Part of a small language model's weights.
Size: 15 layers, width 96, 2 heads of 64, MLP 384 tanh GELU, vocabulary 922, 2.11M parameters.
Architecture: LayerNorm before each block, learned positions, biases, untied embeddings.
Training: a variant of Muon for these matrices, 96M tokens, 5838 steps.
Each number is 50 + 15 x the weight over its row's rms, rounded and kept within 0 to 99. Layers, rows and columns count from 0. The size before them is the row's rms in percent of the matrix's.

# up: layer 4 MLP up, 384x96, rms 0.129, rows 43-74, columns 0-47
# down: layer 4 MLP down (transposed), 384x96, rms 0.0587, rows 43-74, columns 0-47
up43 099:52 61 27 75 75 49 54 62 40 53 33 60 50 52 54 50 51 72 65 51 34 56 54 32 42 40 43 57 46 48 60 66 53 23 54 62 30 56 40 67 68 72 61 32 50 43 39 33
down43 061:39 29 72 41 61 45 38 57 47 50 56 33 62 63 30 70 56 35 38 36 37 31 29 50 70 37 33 65 45 73 55 33 67 70 37 36 63 65 53 29 58 31 54 73 56 91 53 44
up44 114:36 36 45 55 50 70 36 87 50 48 51 38 50 53 59 44 59 48 46 47 50 67 63 73 37 25 56 36 51 43 64 40 34 42 39 34 53 43 61 34 44 22 43 74 49 68 47 54
down44 151:23 35 39 73 60 36 62 41 33 60 36 70 42 35 37 50 25 79 44 52 44 29 53 25 61 85 51 52 46 60 72 75 50 37 56 35 45 35 46 46 45 75 38 25 60 77 38 41
up45 077:75 60 34 43 49 55 21 34 61 59 44 56 10 35 58 55 53 71 31 59 34 67 50 53 46 52 59 51 36 70 57 40 43 21 63 61 34 40 41 55 46 31 44 43 44 51 39 49
down45 052:71 16 47 44 50 64 41 52 55 46 31 63 23 50 33 78 49 38 44 62 45 78 63 62 69 79 39 61 31 83 47 42 67 22 70 48 37 72 47 46 46 42 67 48 37 14 37 45
up46 085:67 55 42 81 60 44 68 37 76 44 36 33 51 68 14 67 54 50 25 47 54 63 54 61 45 57 62 42 38 51 42 51 36 36 45 35 50 35 41 61 50 65 28 44 49 42 56 40
down46 066:30 45 59 43 51 56 47 47 81 46 55 18 45 83 37 72 50 47 29 60 39 51 55 51 46 77 27 67 41 52 73 30 53 49 71 61 48 53 44 59 56 55 42 31 31 57 60 65
up47 095:57 63 49 54 64 30 49 47 32 56 31 38 42 31 76 61 26 57 42 45 91 14 59 43 25 37 57 36 80 19 36 56 65 39 44 65 34 44 60 62 64 39 66 00 62 33 61 55
down47 155:55 27 49 64 51 76 52 42 58 39 52 54 63 51 17 49 42 45 61 51 34 83 55 49 50 76 50 69 30 70 50 38 46 67 60 11 51 47 36 74 34 77 52 69 73 71 40 55
up48 112:27 48 62 52 54 34 61 55 56 51 75 41 68 78 58 48 31 99 43 42 31 55 31 46 39 62 42 74 26 49 43 29 57 57 59 67 46 60 48 38 43 38 41 75 59 46 45 35
down48 103:81 57 71 54 66 55 55 48 35 45 50 51 40 30 22 58 54 33 75 35 58 40 48 41 57 60 47 49 69 54 33 47 40 49 43 33 42 77 90 37 46 64 64 67 09 38 60 31
up49 089:40 46 38 55 71 58 10 23 57 70 47 70 40 56 48 56 92 37 46 54 62 46 64 60 45 69 73 29 32 57 57 47 39 34 71 58 15 37 64 56 49 39 31 39 48 59 63 47
down49 100:42 58 63 49 48 50 67 84 56 35 51 60 29 20 47 30 28 23 54 74 62 57 61 68 77 40 62 64 41 44 35 66 35 63 30 26 73 63 55 54 50 60 45 45 58 31 46 61
up50 116:51 67 62 37 49 82 54 57 53 47 72 52 50 68 62 66 53 34 25 60 69 14 54 40 40 42 66 50 29 50 46 43 57 52 45 35 69 38 52 46 58 72 24 70 79 66 47 43
down50 092:39 63 34 40 57 59 72 53 45 57 17 42 35 51 45 59 32 79 48 60 36 30 46 57 27 37 44 80 67 40 57 57 71 79 58 51 50 62 50 35 69 76 40 58 39 48 42 49
up51 075:29 54 47 54 28 35 42 43 47 49 69 41 40 40 36 49 54 58 77 73 39 70 59 25 45 50 63 27 08 48 41 21 22 40 49 39 58 52 51 54 15 51 45 99 63 60 25 68
down51 050:46 26 43 73 47 44 19 57 34 35 73 51 21 62 53 76 56 51 61 57 48 43 50 46 37 45 45 52 45 80 34 33 53 45 63 57 50 22 63 71 45 54 59 63 52 46 53 69
up52 105:50 31 31 39 48 48 54 71 28 59 33 34 41 81 67 45 46 41 56 46 62 58 57 22 51 60 34 53 53 89 59 58 38 26 42 59 70 38 52 39 84 46 31 51 47 68 26 48
down52 150:54 48 36 43 47 79 59 50 66 82 58 35 58 35 26 40 54 42 79 38 42 56 61 47 50 48 63 40 47 42 63 52 69 54 48 39 53 78 45 64 11 66 63 68 46 43 56 52
up53 078:47 41 37 68 66 36 34 56 55 50 45 54 51 53 62 70 77 34 50 51 27 45 75 89 20 43 57 62 62 49 36 65 63 54 45 35 26 58 48 14 37 46 19 59 54 62 32 56
down53 057:67 39 25 54 45 56 30 56 54 62 41 45 53 48 59 52 76 46 33 58 56 57 64 79 39 64 74 70 55 53 54 57 52 33 37 40 37 76 64 33 51 76 12 35 53 52 33 55
up54 116:58 38 39 53 33 46 54 99 49 56 30 44 54 56 34 49 49 54 38 45 73 49 45 51 60 29 85 55 76 24 55 54 43 56 73 39 45 76 61 45 64 65 55 33 31 45 39 54
down54 099:67 66 76 52 27 36 71 46 26 51 79 42 54 53 41 26 51 55 45 69 74 67 53 35 34 60 44 50 53 48 42 63 26 72 26 56 51 53 45 52 35 38 45 60 75 64 56 54
up55 114:76 73 42 32 61 40 49 53 46 21 34 52 82 57 29 50 43 49 43 50 38 63 49 63 47 48 41 51 69 82 44 73 31 77 26 57 22 44 57 60 35 20 58 29 42 62 43 55
down55 136:74 66 73 47 40 41 66 58 21 53 60 59 62 55 49 53 50 61 42 57 71 65 42 37 44 70 58 57 60 46 47 62 63 50 42 37 20 34 14 50 30 37 48 48 30 55 55 34
up56 083:72 27 39 42 51 34 48 76 49 36 44 47 64 38 45 54 48 47 86 18 55 20 69 43 45 68 55 77 36 58 48 74 38 50 42 47 31 42 65 62 52 21 31 49 52 38 24 77
down56 065:66 70 38 45 46 88 73 48 34 83 40 59 75 06 39 35 64 55 70 41 73 42 48 44 52 34 57 60 33 38 52 45 48 24 34 51 26 18 58 39 46 53 33 57 71 53 25 68
up57 091:55 18 50 63 57 79 29 50 37 68 52 41 48 54 51 50 57 83 49 47 45 61 72 51 49 37 62 38 29 78 62 64 53 31 70 56 41 37 38 40 45 60 42 40 25 45 61 44
down57 094:25 33 59 53 28 51 69 32 60 69 21 43 58 53 46 51 62 32 66 64 86 52 51 42 25 69 41 53 59 51 37 55 27 59 17 51 38 50 49 31 40 45 50 60 59 59 30 66
up58 103:46 55 41 49 55 68 46 30 48 36 45 43 48 55 55 85 33 45 45 87 43 36 58 36 27 51 51 40 53 58 58 77 47 44 55 69 50 49 34 29 44 15 16 28 63 56 46 41
down58 090:63 62 43 52 65 34 45 31 63 76 42 50 54 60 55 38 48 57 24 48 34 37 70 50 64 67 44 48 69 52 51 71 33 34 55 68 61 38 60 18 25 38 46 44 70 47 34 40
up59 098:80 60 62 32 63 54 70 55 31 24 69 48 36 53 68 78 55 72 46 56 57 29 60 52 35 45 32 75 40 45 45 48 50 47 33 65 54 34 53 61 64 60 35 38 59 46 40 55
down59 058:52 69 41 43 57 76 65 62 57 28 46 32 44 36 76 42 55 17 37 62 65 42 44 29 36 64 42 62 42 42 60 42 63 75 32 58 33 33 45 60 35 73 41 62 57 44 67 56
up60 119:35 50 54 46 34 27 80 22 49 62 25 48 43 70 31 59 61 71 53 69 64 78 20 41 65 63 50 63 53 53 58 50 58 53 43 97 50 43 34 64 28 77 33 47 48 29 25 78
down60 140:39 56 63 34 56 42 45 46 60 31 19 62 42 28 71 26 45 48 63 27 45 55 53 49 44 71 48 56 69 46 88 38 58 36 63 53 41 38 44 80 42 45 85 50 47 78 75 41
up61 085:57 62 45 75 60 15 63 59 39 30 45 59 36 53 56 54 48 70 39 66 52 47 22 39 44 36 58 46 39 42 45 43 57 44 59 30 31 55 44 76 58 53 68 55 57 70 35 55
down61 088:66 47 52 69 57 39 52 50 50 58 54 76 42 76 49 43 79 63 21 37 27 39 50 52 41 51 52 72 37 54 26 25 44 57 56 54 62 40 50 82 38 37 36 78 34 48 60 63
up62 089:76 48 65 59 47 56 49 68 36 59 49 45 67 77 72 52 48 67 46 70 50 55 21 42 46 67 76 38 39 33 66 89 36 63 33 52 49 49 36 54 40 67 40 41 43 43 49 85
down62 072:43 70 54 46 51 55 23 87 58 56 41 60 43 56 69 72 54 52 39 22 43 71 42 62 33 35 55 46 60 60 72 36 52 66 69 46 64 42 21 47 27 70 38 67 65 41 63 56
up63 112:49 51 69 52 43 42 69 46 23 62 42 40 52 75 34 52 63 60 22 58 53 59 45 38 64 69 52 32 45 71 42 44 42 37 43 67 36 50 71 43 47 61 30 43 52 03 31 46
down63 086:43 72 29 54 67 40 39 34 59 40 59 22 50 54 38 37 61 64 58 69 39 75 52 48 59 64 79 55 26 44 46 53 40 09 54 68 32 49 72 43 46 50 75 33 37 89 42 45
up64 080:43 31 58 40 66 47 48 54 57 54 56 53 82 51 66 78 27 43 36 56 35 71 65 40 48 56 42 56 31 59 53 50 46 70 50 45 43 20 69 55 43 49 26 51 61 11 16 68
down64 074:64 57 43 38 37 47 63 45 64 62 34 55 82 49 61 64 48 47 41 39 54 44 39 57 53 53 46 85 42 46 30 70 31 53 58 45 42 37 69 54 47 56 39 63 51 35 18 59
up65 116:58 68 21 50 57 74 18 47 59 64 38 45 83 20 37 51 56 38 34 36 65 20 46 65 40 25 58 42 52 47 69 63 50 63 64 30 40 45 52 46 43 64 57 50 88 64 43 36
down65 095:72 45 60 43 58 40 41 59 73 40 49 51 21 51 56 42 51 46 25 50 48 31 60 59 65 42 51 68 63 53 57 54 44 47 40 50 73 56 69 30 87 01 43 62 61 39 37 65
up66 064:57 48 34 83 54 58 32 44 27 56 36 31 68 58 27 31 56 43 32 43 51 52 50 40 27 59 45 72 18 41 50 79 48 47 46 45 47 71 63 65 54 34 45 67 64 67 47 40
down66 040:80 52 52 61 70 78 52 36 39 43 61 54 40 44 26 47 75 45 53 36 34 44 52 49 39 23 38 48 68 51 45 28 59 41 64 61 46 28 76 60 61 33 39 46 67 70 42 75
up67 102:63 16 52 37 43 78 43 39 48 54 31 38 77 62 58 26 41 50 37 63 45 41 74 44 34 49 66 19 63 61 51 45 61 65 39 59 57 64 61 44 61 50 39 82 45 39 62 33
down67 117:47 56 23 61 13 49 66 30 36 44 59 32 54 31 53 39 35 51 73 42 44 50 56 31 73 26 66 53 43 66 08 43 53 42 52 52 34 70 66 46 59 42 46 62 62 45 65 49
up68 135:39 46 49 58 56 57 21 63 62 67 58 59 47 41 50 56 54 49 58 42 39 64 43 63 51 51 54 43 26 69 29 70 72 34 63 47 28 59 69 64 31 15 60 33 69 55 45 50
down68 118:39 37 38 33 61 61 39 47 54 59 88 63 78 56 47 64 74 61 66 79 56 75 50 17 35 37 34 62 28 76 46 35 46 39 59 26 34 26 46 67 52 32 36 25 76 48 33 31
up69 132:53 37 35 64 65 30 24 46 21 53 26 41 47 49 62 52 34 21 61 61 46 22 47 64 27 32 69 41 58 54 56 67 83 50 69 63 23 55 67 54 77 71 54 42 66 43 53 42
down69 128:53 38 55 54 64 53 31 45 40 52 58 33 65 65 69 48 57 15 33 35 64 54 47 39 66 64 53 35 45 62 40 32 65 63 28 50 49 65 84 66 82 47 43 55 66 58 51 50
up70 071:58 59 27 69 41 45 50 65 55 55 45 49 60 40 48 43 45 74 61 67 35 36 46 38 34 00 70 45 60 63 42 63 62 34 62 29 61 48 50 39 57 62 60 61 75 37 23 28
down70 076:53 74 51 67 48 55 33 49 50 54 47 50 65 48 41 73 50 65 58 40 50 36 33 59 37 24 62 54 49 57 64 55 88 27 69 37 72 40 54 43 17 56 33 25 54 55 50 50
up71 061:60 33 44 41 81 33 48 47 56 43 62 44 40 76 34 58 37 46 56 28 55 68 61 37 59 40 43 92 67 67 42 42 45 66 44 58 24 42 29 59 62 38 47 60 66 69 26 55
down71 036:44 66 45 53 30 62 56 76 44 64 73 58 56 40 06 60 54 55 58 27 63 62 58 48 54 07 61 58 62 42 28 37 50 60 71 63 36 20 60 51 73 54 61 55 35 45 35 72
up72 126:40 47 34 51 44 46 36 83 66 47 60 57 53 63 37 32 43 37 45 36 62 43 79 26 58 50 57 45 53 71 43 45 44 58 73 61 73 42 64 31 44 41 40 85 29 61 55 45
down72 139:51 38 21 58 33 60 49 66 41 32 46 64 38 43 21 29 47 52 18 70 48 50 48 32 53 56 68 29 57 51 37 48 51 30 75 12 38 61 58 64 39 42 46 72 78 81 42 48
up73 109:68 53 27 94 55 70 34 44 35 75 22 59 46 34 43 45 28 41 42 55 47 28 46 67 32 55 58 37 66 41 62 88 71 71 54 52 39 34 50 72 49 61 48 51 51 39 58 46
down73 103:37 44 53 27 31 46 60 51 55 45 86 56 47 71 43 42 62 33 44 42 61 82 47 53 46 38 59 47 51 80 53 32 59 35 39 45 53 50 73 69 79 42 60 58 24 55 40 41
up74 128:32 41 60 44 62 52 45 56 39 50 59 58 49 78 40 89 62 47 42 56 44 33 63 60 54 71 42 23 49 47 67 74 44 42 44 63 29 73 55 37 46 26 36 54 64 71 57 31
down74 124:48 49 65 98 64 43 43 72 21 58 70 51 52 44 23 72 40 58 44 70 48 58 54 50 46 46 46 19 56 31 78 61 22 41 36 36 57 61 55 26 67 65 47 26 33 62 63 38